Part of a small language model's weights.
Training: a variant of Adam for these matrices, 88M tokens, 7522 steps.
Each number is 500 + 40 x the weight over its row's rms, rounded and kept within 0 to 999. Layers, rows and columns count from 0. Numbers have three digits each. The size before them is the row's rms in percent of the matrix's.

# layer 9 MLP down (transposed), 512x128, rms 0.36, rows 415-511, columns 0-63
055:474476498469481442521519514510510530504539520575449481470525503579509519422528412507370462450474450468499576472478481525389492459510466489516582523537509419471549423462565502546482461516524508
545:537528507453474468471460447470519547550514464530484522460519592539453457473550476465462526450490460538479479503541456522460491423378538532533573453461471450483478443425545478529528473517451548
057:477498510488507578510495619433579458493523494431446553494560522562505540492544470512559510461472492514471468552477444523467522445514516508547582484467470499539454459540514509503430488521490456
049:503457510550500497483453424464560433499518516462478460486444447554479490546524529534474466462522558471535488606498441586543478505493458472538495491471461555438468511439492534511530468544430567
011:456536494540518508533450494534495529437478572532528492515534553508466505498591481526535506496477566506448594468476515498463541500401532502427461554550539522492496482444486521548481530502595440
050:487537554479450500486475482429460527500516463502542550474488533447522502567527536438501505468550484501472547568510444498511520474509573573512461513554507515510520472465456491449466544447497451
062:503419441456443417519478494475448431568490458534510511505483515483539562478458477538436457466447468492501509561512442521473534510529451504503457531555535493504504577510452485513533544426463517
013:537477526424470470456478506515511471455527528506548562486538577571562551527539533505474435532485476595482508519543547498523482513507489549539575421591429428490531548517483520494542507506526477
029:520554500522481478489512544447490494479596426485487522497467537475472451422502517480529481493551546440582518450437472474492592511507476485567439491568510518494509509540560479521435534487504464
050:435476550500513485485530547486457498489543479499521529442537513497496529488486456565530522533498510480464548429620460535464597515452473505547528507508477563532418464489499527463417530548480564
054:573489433521488552450555440488486507440500498468479465523479515478493443465518477486526493464506514523469527408510479521442481459472507482590463515449473491513549473521555538529544462494497495
050:503527444505394490499528450474374487503534436515456509541470465500574508455492427481457549484514535509541415507433543485505453524534520570513541552476525514519531531505494506541488505514487544
056:550565516533474472521514452494515526604522482496513486551510429478521457540465495511516500460514471469441494582571563443477490497451429593400549470489517410535498541535466509465485496524436466
063:477551438397518494477475444498590470481582474496479525506515491517505489485526641473528477543498490512525467504587499480527499467545504567532463472463532537518550488499472487473491498489445459
060:492489526505579505545560592605565481521541400535542551534476463502468462525503527436426487517492470509548470492477486431471532511531422516519491564503567460534518514533575487547517504497512481
051:520402512484504434542504573541463439485500544462553510509450444580497512513506569492507551546540555485551452590525503502572531546511485492537559456441519519504495492514527476517526490404475467
064:452422503552547515507512515485490486479492483529518497448556546464542545565571394466495523504465510532525502506565458559507523600529550514450530534553514554468477459491533515488469508494498476
057:450477476415513492522483565550524476552543521505570533415570476520527412524524590473497530519494458544493418565549501486568497513441538463533576556526437532513518528451530472467500471473471469
064:467484499554500515524450484435510511527598405546544536481613538489477515545488461460520513508436486582436516512504475432478492514524479478462482418479503481481445476557592544529580481573547496
009:521491579510499470486512543453467446438492490465432501477541495441523526592531436519594490518507549541421503548446511503457491507473515534518496434485477451450479521497470521484608475481482444
010:570478495456520530543490490489420434479451444517584490540434494515504526497483458515543440542501495416491454538438563514479526492455547526546467511460486503487546490519490511513506528468523456
060:511543435481564482534499429520557521496489430510605491502502560451476506523519447496525521468538522471588487502466533488480482553571516449530466448562529408460537471492511492503474503569564594
061:527423445590427533528452513585454556498487443512455550505519509541509440505514595496528499501526531484544474517524467437606484487449537540494544507507504509492405482475624528508534438530552497
010:526515451549584566468514539481482527562537501544502491496528530536389472498534517469547452516560526491502462519465484512434543460349505471537522515476492517436443525503509504479507431505476515
057:526445549491474399465602358527520550498483532515443484497453463497516514516496552469506499516477550463525485507492523539456557487553507527473447499518500510503538590463506523409467561454509511
050:593521504466564558491515478526443511583447517511506503486524500532506536453526522484507494518535553408526480430507473438494543574488491526446589449499426491476453565476516538437469508564448505
085:502500523519506499469491525477516503497509519489512502498481495481504514517511511490514505486518503461503496483501495505510477490501492508472462476511482498504508486493508502500509496511510488
060:540550459426496545484509511538496489494481483523531498512541457381555483502494462476560512463577504483477564509492482479434554505538503511467461513487516501452567550525484528456474534424502469
084:498499542519519528508512512539514473485507499505454513505504489537489538530563525522503519552545449522494502523503484461516512640463460479474528464481522491448501489541507533563472445493496511
059:516555527483526467522496519610509494490564457575556390478500459472571519461529549523492444448418476449541443530498484506441457544505385503478459487496507523442475501537441484507455453515436443
030:475495519483502481512532479504489493514516496498480518491521477498497502496499157477515516484505521471538494497477506487495528498501499509476485511482541513500500527503484518501499495485483505
118:491497504497496331499500496495499500501498496506324500499533507499497502509504503509506499507501499506501497496509503494503495555504500508539497503498496503493504499503410499503492499500503496
058:506519532524528519444495516356443503559529497465524513514491505471533439465521446450552428539488499496487432485591533580469500547566491471497573506487493540476465526526541533496429509553535506
011:438500441448539551577498502514471500515490457474521531510531528537519576510532540485471529523511506524556439448530457505511513463569559508530533484498544458472470467456545463537442408559501389
055:521555494518393495584462534540492486585585547497548508511440508474466475567515447478443598553482516495555452500469479466489434504480467478411497527446479511468494499498570483427518506522520428
007:526425494476552435522543533443425478450569538534497529506455586524562537450564555479490455530536552563481476466442422543531487446438506497484526511480537488530532476398489519465513486508517473
059:492505427457413533523506448515546496471515456570533428536445517484515533489450498494429472593550535519502455438536414536551443500512501537567526480489506560513461493469564523512505494489491486
063:479518421533496452479466526534538488531552519586478449495446494477466468508463565508451452504574475471512474434447454490417482477491403527462485514428544448472545427487574466520510502524507539
010:505392497520466456495448445454507516554459511592511546589486490469496496506532583479489524488444510555447498475538481515541516538520495550480541521508477560427538544557480455450498416544453552
019:480522490463487518492477482498512480484507450139494493522380497472462492477488495543513490509497484486537462529486525482452499495479501500506481476526499496537510466523478473474482492482495513
063:529464497458508479460554437491486455479544510501492443544439480476521513530459480522489475454544532480500496490413506430458518566496490498499498517573436501467508528424528519510506513446475567
010:503447528538497556496416494383486492518459552520496505554487501562561454465500581528588504469517474616464510486501562433449496475453562518523543500534485493450554570463510434543482516492450480
057:564433511553523484489477473511426542484488453556498470539437514493552539500506524496481441525552524527485548551461489553403515485533475429548538478484533465559485417476500524496515514479467505
062:497517519502497479504505485512478403488572438558559565414489504444491521491506502540531560506519505481509514539497540442527516543504421507524537581572507435555565480466501469517552483513442457
019:472511543507461467505474518531496515505498480525486486520417488507517519495516479496475524505525533522513523473489449527534501524494849507511520479515519546497529472483531511458501544467491462
044:539527525466527508498425438569450560456506481530558554535515517532554463502513450435458384548528517553488546518490489525455484516533494541522511455527447478510557423492467530519482539519534497
060:520538485437547532456596462475454457510468554437553520463535519517473524528489508498490486512489461506486474498557458482514524515501489481499517452528523531507564558421510498505479451461509530
057:506498489519493551442523374505481535508563469549443476519534445524502530530452517510574460507516486419500573487484545535449538460473514442463481572489461558516447436544546476538480504491540506
058:438480519504461504525503550543508500543512512499549470518489610498534512455546371474477468491515471511508534488426460495446527556476498519530473542496516437522520531532497524548512481503556528
010:467578476514522469508496520462533525486519527515529432496550477541516546490488523543615543446567523495450486518520559468475484540495468531461520465475456593491525441503480440484522459561469536
055:504518501530491496498477602491450543458519503510532496590497414486533450552518524514534516505534526505467496587579535424478447543464520450458468533438497571493486493530614535499541513488539428
010:520452525510485496465489446516531475405484477499511443511494505479459527454460452517556472541499562416459493484443475463516519463501502436526530516472491524518512493580489535540484590438465476
046:431545457512607529523462513435502457478489497472542572502494535498535557517487474499478489534533477558379538587521504484539521528536465509456494482479414511583521491505559554508497550501471505
162:509507532545522496479495493779503487496487531482486560499510511520484395501513506499527512593522504505472488504488514533491501493517511507493517501577485472484511440477479508535476460540489482
054:521473453480524560485618472470466517590470480468465505512531546477486496493564483486501515522520442518526569445500528503480516493574559538515440512535515462487581488495500484460555505499438535
051:476493505452496471506470507437598498462499465556528501477518504507540563533490483438532579500483490464526466551572563581592444555517573542517523552478587537471440487503508502435543493494497434
012:476494541465545482512473564468568461507512455491505485436596468553488520518523480474495505409463498554464535491430508505522485516481552467505393476492446512459522482493525490446567468547459455
054:513549447453483547524508520525464504556507458542484529600515495529437436489500576544456492572492496488537534515534489544495494520516507501436433490468491449414515515530547502442474471462424497
022:546495517514504473516444467528497470477522523513490493501512528487533511511513487459498514495488513544544494480494515531525511490524484494478496492516545544503461503499467495485550529506510495
012:559500540582491461502507536458571486500491605556494464497524554414475475509528495486536464510587486454503543472572472578551521519533565522545449577482509422491437513502557471446524490507511473
045:442445468499475491457513491584528490559554492483497410479541466503518555495553562520445547530554526513515538528562479504557480454454463469481484473566522431472483493517518464502521485536514454
333:501500498499503535499503525498670503651495499500553501692659520499503500597505504503516502501501496500501514501531451500564498504499498503499500612500499502499518500496502500502501499498498497
058:450447423439555504442496470504519513564511448517483493447615560459434519537477455534538533451469487446416581485464515462455528484519423526421578532489565495526482525527480517488522468521496480
017:484473499508491478539479514478465484477517469504498490483511459489507532497506474533547498515498480493493483480475505500491872473462465480505517492476551503497505519500522502483468510506519496
054:440507541452522488454538515545469478475485454491496500591480478486443502521480488510490502593483491505520523468532444479588413571511508539476523462454466466489517548511493477461538494441527477
053:486471456466483497574569537481502601476521462534501473484479499471443586567484519501430539422508495469432503468509501495471516464590488471511476525483455588514479451471395463515472457529455513
055:466510486502467506516524484523546488463563474477477579579448483514562481556500519399547508456557478499493529500557544501546469468470472485474445554524497552492544484489516442486488472447411567
050:446503515493503438565503489530532482478591482460439536535509528503544595501488448395461524466452484473505519584538477487434556502464547557504519524548577502517504503438504550482451536420518486
059:454550505446526478459463561486535497538511493442449471533487454459539470530424454522476540467540467553481525470511566515542486513426421502498497463546458537446485559528474462439487554467494565
057:491484464565540461494456523499496511501482450471424456531495462435506496556512451489510479461449441517509487551607539501560536586545547476525482466527513550440523505439452470517567495537532467
061:524450489451486488509495443583430457483539504500454499441486524502555484522522536434447491504470494493456491448453523451405480481433554547507539462544551512547575529446483502512575541456543524
047:524494506531492527527594502593454486483479502427476547403488512477444516525445471546520447570536519504534456471421431484505524403573544559496460507488464555441539585528491521504482529499449416
009:565440475542487546466406487471462508528543485454480557500453485526433529527491507517509448495508464481479570528499465559567462524464531566551466527430496532441426483547538541487527472536465528
044:493453512443549500471523511482475503559524499435480482529465501472574541493472533494506460524537438466551471507512569536499558497500495462570536438536543537510507550501462577430491448549527438
051:443471562504523390481499469537472416548434573570529458525523542477478511495473481505442517548550456476436502537464453484495511465520412519459495560519507539503475549547447519529489518463454567
314:541530501477528563533500499500502498564439503514533502412508500458482521572424569510501499567502589481486480516479502500452530483499510462551523554499534513449433514508572481456502461499460501
013:540478492498538493520440533451500517493443497434507487501496544547500556452548557565503514519514491564520479518544494490485515465458466502468589446487543522464533457533546557524474507538520550
058:455551490413597553520568462500508476484520553505470488537603457456480530487496531507520493499519505497448489505512536500472493523477468557517568552577402451440429475513526515474419443477512485
053:524502546535486523541464503508466502493568538487527509517483517550460441558533580529539490508485462520517524504572567548580478496509604507509529482513451465510511478542442476417472493460471537
052:454472543550549419474473500523497392516480538496439504516529541484461589491498493464436535530562428493448518500528538470509512468494417491490480558501470514514483518569419503523473528487471509
149:508493517521517499494503501501503496515499449521519508483496494499488496498474501497515532500500509497500494491519481510473497499501490375511497486499490489432516498487491500510504498498492506
058:516493498478530474538519534515510487496491529501517546525526422557473439489431435470544503501514501505493506436484447557489551522485498540566488490479467408533559479599577575537514533549500519
065:461508479468509511517557497475472516593499494486522536467501450532491492498451589514490460529532484518506492486588460465626459483446421498495455464465541486477541445495499516497440458499436483
056:508501507493498484510488872505500502499495504514500503508503491500500494499490499510505507490502506509491501496494505496492534508498499499501495492497505499502504504503492499526503503491742501
053:480561516489454561521563497477455437460438504465528462482563598563458449570465511478455453468499510445545555487539585399496529512500480565520462467429521510556472460546493532464471507468502448
060:487524494492536484560483506490464484518487510521512551606514444461491452424491519483481514494491578446531541481455581541478532545462546481391494452506483486503507434416535532477507487572485535
060:503526499535474537606538523491527535452545468486487568529477512495542552419533447475439459442508524535461503466439494463430518504546509489564518499509520436534439501437533494457487621522538491
162:502505502500499500616502502500501499503500456499500497493500500499498497498500499498497502500499498500500502502502499500641599498501498501498499501498498499502500499499501434665497545498501503
018:505498517504482462494438491524479522150530507474482472496505483472491537509549517538555480470515511514482457482504474515507469511495516487493514528518486458505456493485479535490490491511498506
012:519502466464488535551479507513470492477591488544526518495433489461541467507482511500468441421421442550555496539538457496517515552500522519537472442634585442479513558480551487478471480489493484
058:481541533404506492459454550532497438510531504564492501516508507491521458444466516482488466519542510484497518551423460531464529579456546428491532505590574447515547512526567504451454438477462478
059:476429483511581406518532448463503455511539509517600466490505530488473494512507453513490536471520498425477526444537526511531438464454514475492505454472489485541502545461556507498496528539502570
055:548498454516523464512483447459469560460530487558467550544550473491564518509496603479515476504555550450458587535520452483543538518442516506513492467524482519567505415478458499549518459485500452
045:409543457450454463481481535510500476495427447514476543512498488509484532550506455511473484544484538528496556488518535449498486506494519541503513462515488621524545414470552550464485523431430477
058:538507469579474586532498469499492514516481532505446456452506492503465481509509521510604559430584494513537455511512458539514426515555500487450467493471501560483482575525469485467520519524389503
011:466482535435540462554509462528476488506473482502505542545467460494529549545493504517484554556538441451514481510538502514499470479458482549453536513469495515503525546573440489531432516481484544
024:491492523451456524472497492500469518498481571490487496486471524489531505501444475536509489472497509548505515489480513497481491505480501455495518455514493520481473532502530517476510530484490476
# layer 9 MLP up, 512x128, rms 0.183, rows 416-511, columns 0-63
029:482519550542501578458502460543533498479456557442435488441503485545501535450454414453494524427492499530508512480467520532399462474514533478493476471456453442477485440506506483490541451458581441
119:513497553486454422515445488551503520579530511509446489388486523552496554506440481550477539496457458487468529500480494548496487486502499429493486552471515388470378515507414544438580533537504508
096:505464514579523480493407486446494522558494504537454450533443511475446532503474475459465383524490504471512549606492539543495482496464522533485504544459444495442495501459580469508537536548568503
026:537544534540503497465486527489512507520470554481425494445442446523526493431500452437454461443478506497448497486448500499447413460518500496530454437491449442514488467487451444468517465471538440
098:417503404534508466546482443537485487414483524476526435553503455534407523525438500529491507510516441457525503510488519511498502481475484415563413449486473595493519547498488501504473454502470556
116:446542553538550468508492439577521483464505472497437448485495397437510503403513412451514494535516478504508496450514417491397523450560468436462502507432517524531492431546547465480511468461579532
030:471534512531474452502471462507506526520472507432455453510494459584515476441454390491524540476500526475480527461456533517413463482502467473541482488488488501524522475466460471486542549417570502
070:533489511517551545506517550461538612446484531481499413506520517479499472469440525474485524496551473461532479455449460534502564524492542520524486519442461541497507468533527444500477539514543466
107:542492477478432477532463419520480476494518482529447489494522488526500504421534382533476457483488540505482411485438520435457431443587504474465513535464561378539526530484484503584484470523536395
112:449446487535484456535545526527563593506563529454569479457544509503447431485454522466436449459583486543439499492486525509474485509493466467466433420479478489502482523502496519495531425550549515
096:607474461578485529524460497458510507461520517440500410477533505492555499451411442408511479550527495507550430523496507485428457445546604448550427501507530528501477437514529476506489536462502545
123:496455504550570485512472562562545440491463568499541509527487480522571503499491453427530507421482506531498497540480499475486420447464565452509523512471493531590489503497594498454521490556465518
114:542521557469469458505448574461581447430490527478464516432404422479542558489508474526496446504539432465467457475466504595507531452560494440522487540481597510514563478438554456474517537445510466
135:466504490493546531526552487476524545558554498533460471432480520523449460501509473443533529487491483473562547423473489489488409481454539389468394499499494456448460554497474519476548489475526489
108:512495556518445472548468515596502474472470444476445450434458539517510487522484465496486501506467490441436487472461553459494466525565470476438529486472466500522489407503457539526572544516504524
143:499455498615498489478497423477477560479535542427513449482545493515485479489519501469461501503476513526443447437496450471472512471544436503526535533494463527483442505450469492489567566475537441
116:469463550471495580515494501467432479575466596491490503469546416581502417463502485556485414404431397505513540535480466470506467514467519432552515560496410452501493470482444484516509566513524463
134:441500498538533573511551458530521538515534580509476511486461437518505479524482504447502451542440443521527525439466468567474495455500557485507425445538462564476462488479566521552474537421476467
026:498486511535502473483470460499500538476519535453497456501496486615454509447554423488540482426473514539508508532402480477428432483482484413542522570435528486490490480467549473455539541432485491
026:476513587540491489519505473543521567541463580487462453484496472505513502469473463503509525472480527544457552520437491492435551454473510485567490506491423511494440493461496457538509507440512511
134:520460536547452553474522451503504560479388563537458406500514511522458463441557486512537467543540462544525577498481556511467479517584542478548516450482562482481486404498514535535513500480527536
131:586480529514563498483515487531495557568518496532516397480560497580508471462450562523539557444488504458524443455457505472517487448493433514447505477493549481448444516391526548500518446464550471
026:512506535557484459516451506516450511491497536461504482534501456464440515402462453478533524431450513513441486474431510531459490418501547472549412489483494488504493468465497461485577497461572450
117:563492504495480418474537453407401531511464491504541460463472543495520496470511514470508537489485473489503504462514469489480469547555537505476473533464432497523424498513497525526504506462542514
100:498609527523517595469522542513498557471461539510539510491523496534496509494522489445582474526512499430545569483510492489462529469412400486510547466469488539517435572460546507490491521516494492
067:437543501531492521523509528488511513501475464454471490501468480591289559480407311486486524446483526557465491534496502487475493454513511498549503508460520488515455463509461431481482520495483519
125:533566472528491490481519469550513455552448481440491544445424517505486524438457532495516411451540522514466516537488542458468478521475508449459508503396486462555509490562518479424498466536503432
088:518511465463510458451527568475486527492497545510506528480513566642536458492467408493522459467499561461510494491423591483456464496503524518482489461501480472489557479439516528567486458551527488
123:547531636497452454489486487479491481570483520466442492505519524535488511480506523453527564477561468547484502503492471536513526404517593495614503542485474468436506479448550518463550506518589513
027:495516560542496494480498496522476582490461595484478473464469447566478518484427451449528483511467520526526501424424498549428501453510521485523475507615449495489503427402483481500519506475542443
030:583471546574468509475527462483538532482457537520463443536444482555491505442456439438516536491444487488474478464461448505378479490482512477502447501424528459511529454468493433517608571455511466
118:517469516499565456490427522473476489458528460506449488531526412548524482462524454538476447512491477602442482484502527506462406476536557441457547469458537481545499493485508433482480491410507453
028:512489515523548529411449476534521557498483557435475459466508474503502511451474459473465520468465553449472499520443550478452452481489486449550481500455499485532450480499495482538533546450506453
113:551462505527480506586479524537531514542514635484474477588451522502387486510449452546443478460519493500491552470475440542503482533511492458486523532508487448565512534479492526502560447522533415
023:471533547527525479426503478525530464484494560469504445436507469532482510447441453488437494432496575444483480520473483508466456501476530467539477511437524436458511460512520467500555556440551456
113:544551527476516510383550550523475528488555542458500511522514567540515518523455484497492519434429504494545540444487578557514490478565552501524476442501513519453497501518516518449532492556538449
141:589442493500507558536524453470544525504470544486489517546490514500479548506545424446458507528528462528547590554479506549491494504447454433502496586470513446495486518422514509498535484490539452
028:463509571546489502466521479513445490498483598505431499519512488520429493456488458492541517491522520474496530480433484503426456467554459469479485432447408522499477436452493434487555505470570476
025:531441550556501519449490533540530523493507542448475425456419490475537500437479439452486528492427554538493512478428465460479489428479525479527462493408477499493455460435458476525518533413520461
120:456520487533500451461457510620522557493498564508544470494531516542498499474523518466521513460448516481503512426477486545483510475463532477583418472468570482501491455483530539484521390529431532
030:525481535505469506499533469542499519463487575475456509505439468572494482459477457471540492444459509492500507480433456488415475439523526412525461475465532516492516484402492489484501490453544532
118:518475564514471477521506458496446486522458524497489439583454528497509439476463511535476513476531515511460492411416491556492526482445477500587472480477529383471459530523476404487511453445522541
129:475490486546460555488396451423495458490487503478495485463427502506494560456501454389532441476524472456544543531471481491504507448500439480566505523495500478555559423503550495543510465467452499
032:527477572574567510530528469504566561499471538489514469489504447606472457447487495504521503511504512483460519500443443499388491432498541456571441494471443472453495453487487437496553490418531472
084:575499523510508475549525449557474524518480470484542498535463532504533451470488458528421528481503501564500508474464462522490498476470482452557508498421479403531475506489460487545541481372510564
132:472523510481527499535525545427420519513456572533419505511536456495488479445538479463420512394441450522475466502465517486483500459444470497480551435463436558540526482472526459558494501483535489
122:533588519544523526457463508514500514533506550512452529529473485496409472485488499480525543475471475495564525481493474479447518527524509440584467495526443465467459449419527457537450510482450571
115:542467551529568511496436460513454584553420500486532533426459519481539533507532497456553465425518475531419535462492479484495452443557489484558438561507546518534501520455513512521543532466562514
027:462567507548535503495486514504466564518486573473450397481492494608441491475458411527441510451507524445510482444421525489409496441498496478494497484469471460510480456448532485492530520466567446
115:565426498500506508476528442453530542511470464404515496469488466504447446509445394475418473425473525506507507421504503496476509454464590499519437510489506536512578391514492468524498437517462510
027:508513493532499489468490481487506544462518526477458490482479481521491469437525436442513470488451497497470508455452521451447454421513509465486468484470453446508517434433524485452555474434599493
095:511519450518512470545436545501489453441512538518430498484486558529487526482527400452490506478509525507504508498471620494486498481573460521476456531507509424530457497496512422479473507499536472
097:457457473523453546496480499497480567477510453508458493491503387473492518439497436523493481467532495535580461499493417448388483526524470451502535465461514424498446460490525486502521458472524452
113:476472544485548519447399477468438542539430475486468484542570508582527489479489542448448546488523433566487504518479483447475482462486450556601563528527490490520450485507504473493517477524471417
107:466464485485505553487456520556574490497466496548509502508405472588506527516507504524485426518481468555468478503492488616509472452500510496491368460499512442504544494482512458493519542523525510
029:528538509541489520457526491522531493505516534439454421445520464563501495461465421473466461480444521488474480475434532473419473475509551483508448470454467471532501515413454423473509541423572425
113:501478468508537528421457573524516519455523590447516498501437473465496489479503442502511479460460526560482524505472455555481511496441469428506526424488434438548479471532427505566577455527480519
029:488509531532462574449529440491547528537401555472502439459474486536461469452477425460469472466482542513481508477449466547454448479479537433469489496469507416535505464473471453526545528435525454
031:524550555534501518468432515521505524545479542494509479475485497493533541478421500476476480483535508518465452505394522520463436458483481481505485530473430539511457435430475434527549582463541475
093:495496459537573453539471531511540576547459495530460552450515443516593476449520501491489454473529494471534510541490500471475503502495464471476519509463549543558466483545572497499474461518508471
037:451508502527480488520474472522516531523466530480455413521490473533526463489464428467538539468457566495483510488426465489452452439498527467492463448452483492494440405478500419455559535461496430
123:504448549473556556525515587448490428460477538520468507511441421502485477449527483485465563483467469524506474450479536483485479465539505532499432485528468475549479442493478494501503422477492538
027:488518557529492515410503542517515548513475573509479482501499464570442517466516463495541463558478517476534537508400507505447483426484481471500560466479464472478475462442528447488542501437542500
110:548511444511437497538467486462474488504519542486497516445479519497562535441477477498498520417514582485463506568478529471465526415512431508527440500516486505565493454400492475590518556525518524
114:521537502487527546476474516492540483594545549426420525521487520478504464490495515475554440513458468461518493523496550443499459486460463480558501502462496449447493537509554519533546465463599507
112:456495538483506524489542609439405538459475530519525504465449543527501480486505490430426487480524489496541419486478423476418496478554551505437509475440513428500422429481535462507462545499566430
102:518489500525560476508507443482481468469504490529509524445476522448431538517394536426469603426562504540450546560463520527486464545562547466575420428499476431502476502547424492529552464463503511
126:521484488459521470508487519510437525467488511493509504485450533516423537446505423443479450543460535506480470516490498602482485510450507461535460454452559451451430480485455509489531479544547376
123:450449544517480436462474461489561553523456559467479447531457511495509493467478495544472507560546514393479544413494457469488534486481504522422495451485429533484441522496545530511494486428538484
129:491552539542525535451480437497497486463491457481430454536462483447528536497540454411520518483478468475537505503477483541491463419472500499498558492418522532447527521488431529575520510481500505
101:554503479504445446451515432557559475517517511435456441495508412535499427481435555528495421488535477515529459446496477485432479391514491534533501548522522425518483502495476499488475454550500454
022:547482532593474471483493461502562534504455513463457483424533464533428519443438459425504487543461512469425514501410511519438481438523504477529469539441456478563488448454498504537544516459519505
093:474541467486506533534435525472551444548487552535515426536474524468456527515489497471519550522453466558546502423463568451441469439439505475567517508475454517551504439503549450564501446437533479
106:487578561553508544495554474561455571481481472434453428490534419490502507485513476425534466487512518615476497395504510458432487479543473453498505538457512451531480450489529430493496496502614472
029:534500580486530465455491531506542528516479529412487428476499481574501549388459460520509496505508573491434511494431498443464436387498504446530462517497466499510436477428509484477584511448507512
030:542513555534541483476503462557530548523498553506414456497504492549567474476445451464483504421493544506471506491422484516433483439520482437570458517447466547509434493431537462474539549446519484
124:539439548518535550527573540537526542450450497425468505490434512496456508505467489470492480474540549517428471479472460506508502497452506413495551496493531438479485409518507471454488442549506425
114:536461582489519512474432490515524523473478487536419510525434518527404496518490504506458498463492482493521450467479538473506478455432483437536464487545496385486475425487538498487506535515539416
108:509573556534529484493573471579520599495481448440494459462534440488481490439496503484532472452475496575467487363513429479437508501558472467516511486460504465441454466527573491458523520485597500
053:552436594568482436507506489547541486436546484499530504481473468468478504439496439478423515477517469483482473543497571557483527505565515494541464543446474478520526509505500543494482559428505447
130:546437518558572485562534450486541462577511485478464388414524494577445469509556491535478519550511477479478561549478511468504481447533520535473552465508461451529497470448480486473515495490505465
139:466440495489498517553447524506432577550520524448494494445411481515555414425514482450409478571469448496528551473504475485493497513496532476474497437488520520563517471400536434431503503479512499
028:535506526583452503477491475483535513558497589499455444468514457562458488425421480475436477420506512503527523474462432531450418401554496491550488488451427436474515483475445480492521462455518484
102:429518597522588561523547496461466556493497454503490495524450504529451531511467489451432436497441527437453501536451486474440449439502457475499511551479539493466451445523447481517495515448498442
128:531549470525462494523534544543439497514485585445498504437485482502417558422459493570504520482496521494468448462463470413420494503583507487523529510472529534614450526511551529507504553551465475
123:512467463519465521422531489514529512493533499447550399453492493432446563508394522467422525496529469519463531425468486562499447504463470506460532444505561448443503496492535522470496456492497482
023:526515480525455486507495468478533545453523540475461476509474478557511519399515455468436483480455593457512497459458505473384455457549511444506518503457428426459514461464442472470575503472517501
028:495509475524476492442477448527522560510528539464478456454446491547478488418476476509470537519485493463464492474480491503412470453499497483570497482429495470527460410452496439477606499464527419
033:507512538543483451444520504567519516540504554431464482498493490569495537451473507475470476518491590497489500427428496507426458449478502439536432509467500435483502506478488469437515462449532436
115:510516563495447512482418461569540495528430484469554485508486492501467483442527544414537416469473453535456522521498496504482494491490528461503555544470479477519465438446431499533468492501439536
114:542515525505513463529556446471531528526506519461429440421495534453501579495514508476518491454558553471456550508498518404508496469477461462538481486461520538437483503542447424486561553507525543
107:459443616538519555474563470466484456460485508489454413532450548553498518520463494458472568536546437457408499454487498494501525483477501513481516555468487474535465516437433491468536515486541494
098:574540532581527502486538486477454495552492477514518459502469509493470482498516524523518479540506520538570475406497534531487432443523510479419385479466450421584518464528474538532480500514551539
121:508449454504479485487428454427445537451465519489438436462503430538519514494487456442516403511556485526423418520423566526496496512480556508517481483488555538527454495491468449471504524535493450
029:537505516552504493430499477520444537477458556442477411524490485573519489468440484456483500454449509474463474479452470454410488435483534505502431440512446532479467453440465419455531506450563478
032:484473539551464505456450451483508554459465544460480500478479496554461494428446451454510528491461543554498483453447458484418420445494553421534511483436438454482436424423511477461526560450529512